config.yaml
hidden_size: 384
num_key_value_heads: 6
head_dim: 64
vocab_size: 7719
norm_place: "pre"
norm_eps: 1e-05
init_std_qkv: 0.0318
beta1: 0.95
warmup_steps: 200
decay_fraction: 1.0
decay_shape: "linear"
train_tokens: 541700000
Each number is 500 + 25 x the weight over the matrix's rms, rounded and kept within 0 to 999. Layers, rows and columns count from 0. Numbers have three digits each.

# q: layer 8 attention query, 384x384, rms 0.0318, rows 151-176, columns 144-191
# k: layer 8 attention key, 384x384, rms 0.0318, rows 151-176, columns 144-191
q151:484473539476515545517517480478506501530541505531499511451480482478430490484537491519529521478465519471504502494501489530524505480496543502504556
k151:589476452482481492583542514529458476509505466482523526453479562545554570471470493503510486507508483522573560467531502467506486479500491501521550
q152:526525482511531518505514506489500511497524510509563446470521502511497494456489484478473482537521556450452471480534469553469461494547514500476513
k152:521579492495505499516523517483454514476519447492486483488500513491437471481439485481518467476496521493469504527511508493517481492450494531529491
q153:483479521486489495514485457548506509497515497462548481460486490495524506479547489471488466463552498506523495510506514492453540507479466526496495
k153:532474485512506487494505456514484520514527530516515486539470479481479542495500465466502522538472514554474498454530482473511502492496487503475479
q154:524487481526473498487560498457510521512528531492552519521508506529471505488504515527516480485540471523510474475487489492471488472542504528534475
k154:487513502489483525514486526505559474482472510502521510490530518510521546521513494508504515531505466477501468542524472460504507499514476520516463
q155:488483501507476519486504512458530493477523520528494535513480507480508490487565522538458521510532539496488478462461551489503502537505476516525510
k155:479538462492512517493539506494470494511522494509486514532521513503509561545460520501562485511481496464555490528546482485502515520492520523514493
q156:489509505510533481496485526514501501493531481530544474519509500479555509472503516518479459526503469506544477496532523471509490487495524504496492
k156:458482459512491520504467503497490491492504500508475480527509524474511520520508506480498521493489502507511518531459525458481514569533530509522496
q157:468447514463510518488496496481489485478526475471497547467508495494475533451507516545431501542518471507488504506471498486538488436503469524477544
k157:528514502482484510542494544519532475510486516483474530539454483480476525464528512515527496442508491491489507483442517542500500519503574515427497
q158:486509537491475502485461532499497504488408531502508498509523535552497534547530529529480497484501473500513484523501505508540471483503471476490503
k158:477526490499470531469487466509491508494522555538563535551516518510473480498510473500499481516461457488453511499507497497496497478478523512490478
q159:459486540528483479521468515510533493510491473521492545510526534533487531495492546505468542502502522493555497563483509563495480535489514480504474
k159:482523542499474488488446482473517524538503478471534500471525502505550481506527499496493494462508465499445470505522474509489499488487479491520475
q160:558490542524560503491518525452472508500467466450488471477508508510542505492475551505434445496546497523528465505525501522472493475510501521517506
k160:520503512500487505541535530468475486472497493481489475477483505506544490508519506496505480521509481502509488493494512464510484508495529466507509
q161:529465516530505528492498513493473500508505451491495465499524507471546513496493542476464449512496502496532469526524465491466488475467488474477484
k161:538484510461499481494528525477495493542519496471493489489496489500545503514489486501482477513496486502518491493535506491525505486516492513527494
q162:522484486520564497489516546515505492494508467481480476511511462516496506499473540475485461526546497523565498537569474488499473492510518489539480
k162:512508512506489493552496509453444502485494523494481469476485538504538534512516524537483513545481481478491537454517527454497477536503508479489530
q163:540499493508514484484474509497483499463502468523501498468504522548548530506503555475485490535471472495520493521541482471496486466487521534519480
k163:543508487501529497476532503538468492530512491507461457482528513527491500502527487489495502508512509510511523518510507470488505506489470476461524
q164:510508496503481467516514558505493496490489489487476472474511489505501504528467525511492490517463544502517517500519476513513472483494472522484455
k164:486452505504475507482534512478484493513492517503462505511500519551489486505490517528501499522518476506505491479482468493522488490519464460507540
q165:471452491539469519521521495475468528485526512502487526490460527452476490491539463517474495472518514499469504479449483510476491528513528500491565
k165:454503493490494522473471499490505527524498516503542534516462443479466496468533489521476517509447476527477439505444502536484531510476538542477501
q166:517468467507490490482517490512509510512506486503536526487483507522491453470564493461534529477512522498459500490449495562483499520493540529479504
k166:463536506505499533509501542512517493487494497500467494503534473434470485497518483483479491474483485467474460495452490517489533475487484504457495
q167:462507502503478504515481478536486516512450501496514522510484534478514477495488514503470499487466520535487424516491509459513463497514491519512551
k167:513485464482502487535481513493538520518545493512526515476458491471472510472528497473471517520474524490499495484486512476493533495517532491422480
q168:507506521495464485485500543503494523516533517536506477493563532514533490482566495513545487486525490546514515512476519541552461496501498488469493
k168:473498555498485528513483488487462500495522527471531538510431504478463485503484485502472483481509493463492455498497519545448462503500522500508442
q169:489473503515564459531478488498559498491537463505548484484488497468482524480470478501473487503562514481549479523518491495529519512487526433474507
k169:498533560454489491537523507459451506493488531475485514531464486495503527519496541506503455538482505476463509488488516513474481529485514509458568
q170:481492494515525498532535507504539494492491505546480461483505491552497467505491516486509479497516562466509470466515469488491510452458466521502523
k170:519513527501493512512505486495535487523487469498507454532474441510516484501497488486456539518509524529452496492511521481533498526494440544462464
q171:495490459465492519515487499473494529511499543489512515459459513495522515465506512506482475511480492500511492538501528476519482531501519510552504
k171:440468475499543507490474522509509516481496507522482537490502512464502504501507469523490517504444492470483533478447482538484501492537520511486480
q172:487506457502519491501509497537508498494493481503482490451476486468459493511477490525471506494568515524533485507489539496482534535464509443486553
k172:515459491474483457530502465494497488520524499499498472529522524547492492529470486478538511504478489518465518544482462474499473497520418533531495
q173:476472541517514522511488498521477533484534486502491471495491541495495494517506449519499529529500468503494515466535539524495524502479500511441502
k173:478522536475485510527499503494459461509495536478503501504506490546474501504498514533491513496483486506465537499510539477504486503538463554505525
q174:464457530497512550519517480490542464502561476489550514505491505488515471474509482583525469505512466522493535465502474486531496483461511490479484
k174:466543554497517498481517535483485526505469492496508511495508466514519477493496512459497510517516524459496438506485508523492515521504517495491445
q175:517505552507461456536500496498499509506506537449498496498501485496536487460452516518522517480493502531496509481442457510539529510528454506514463
k175:496487511522520548529493464530487498522483516485477493477506544536476537473519529527492498495523465512498494510508511522512467487483461511516540
q176:520489501481548493488526477545524459515471517506478485554480496500493521488479502498530536507510478495530512502542534493462525464534516519482508
k176:509558506487492497507480501491497509525519491499497494511558481516515482519538478519450479491507539507524464511473512510514522465471478541494493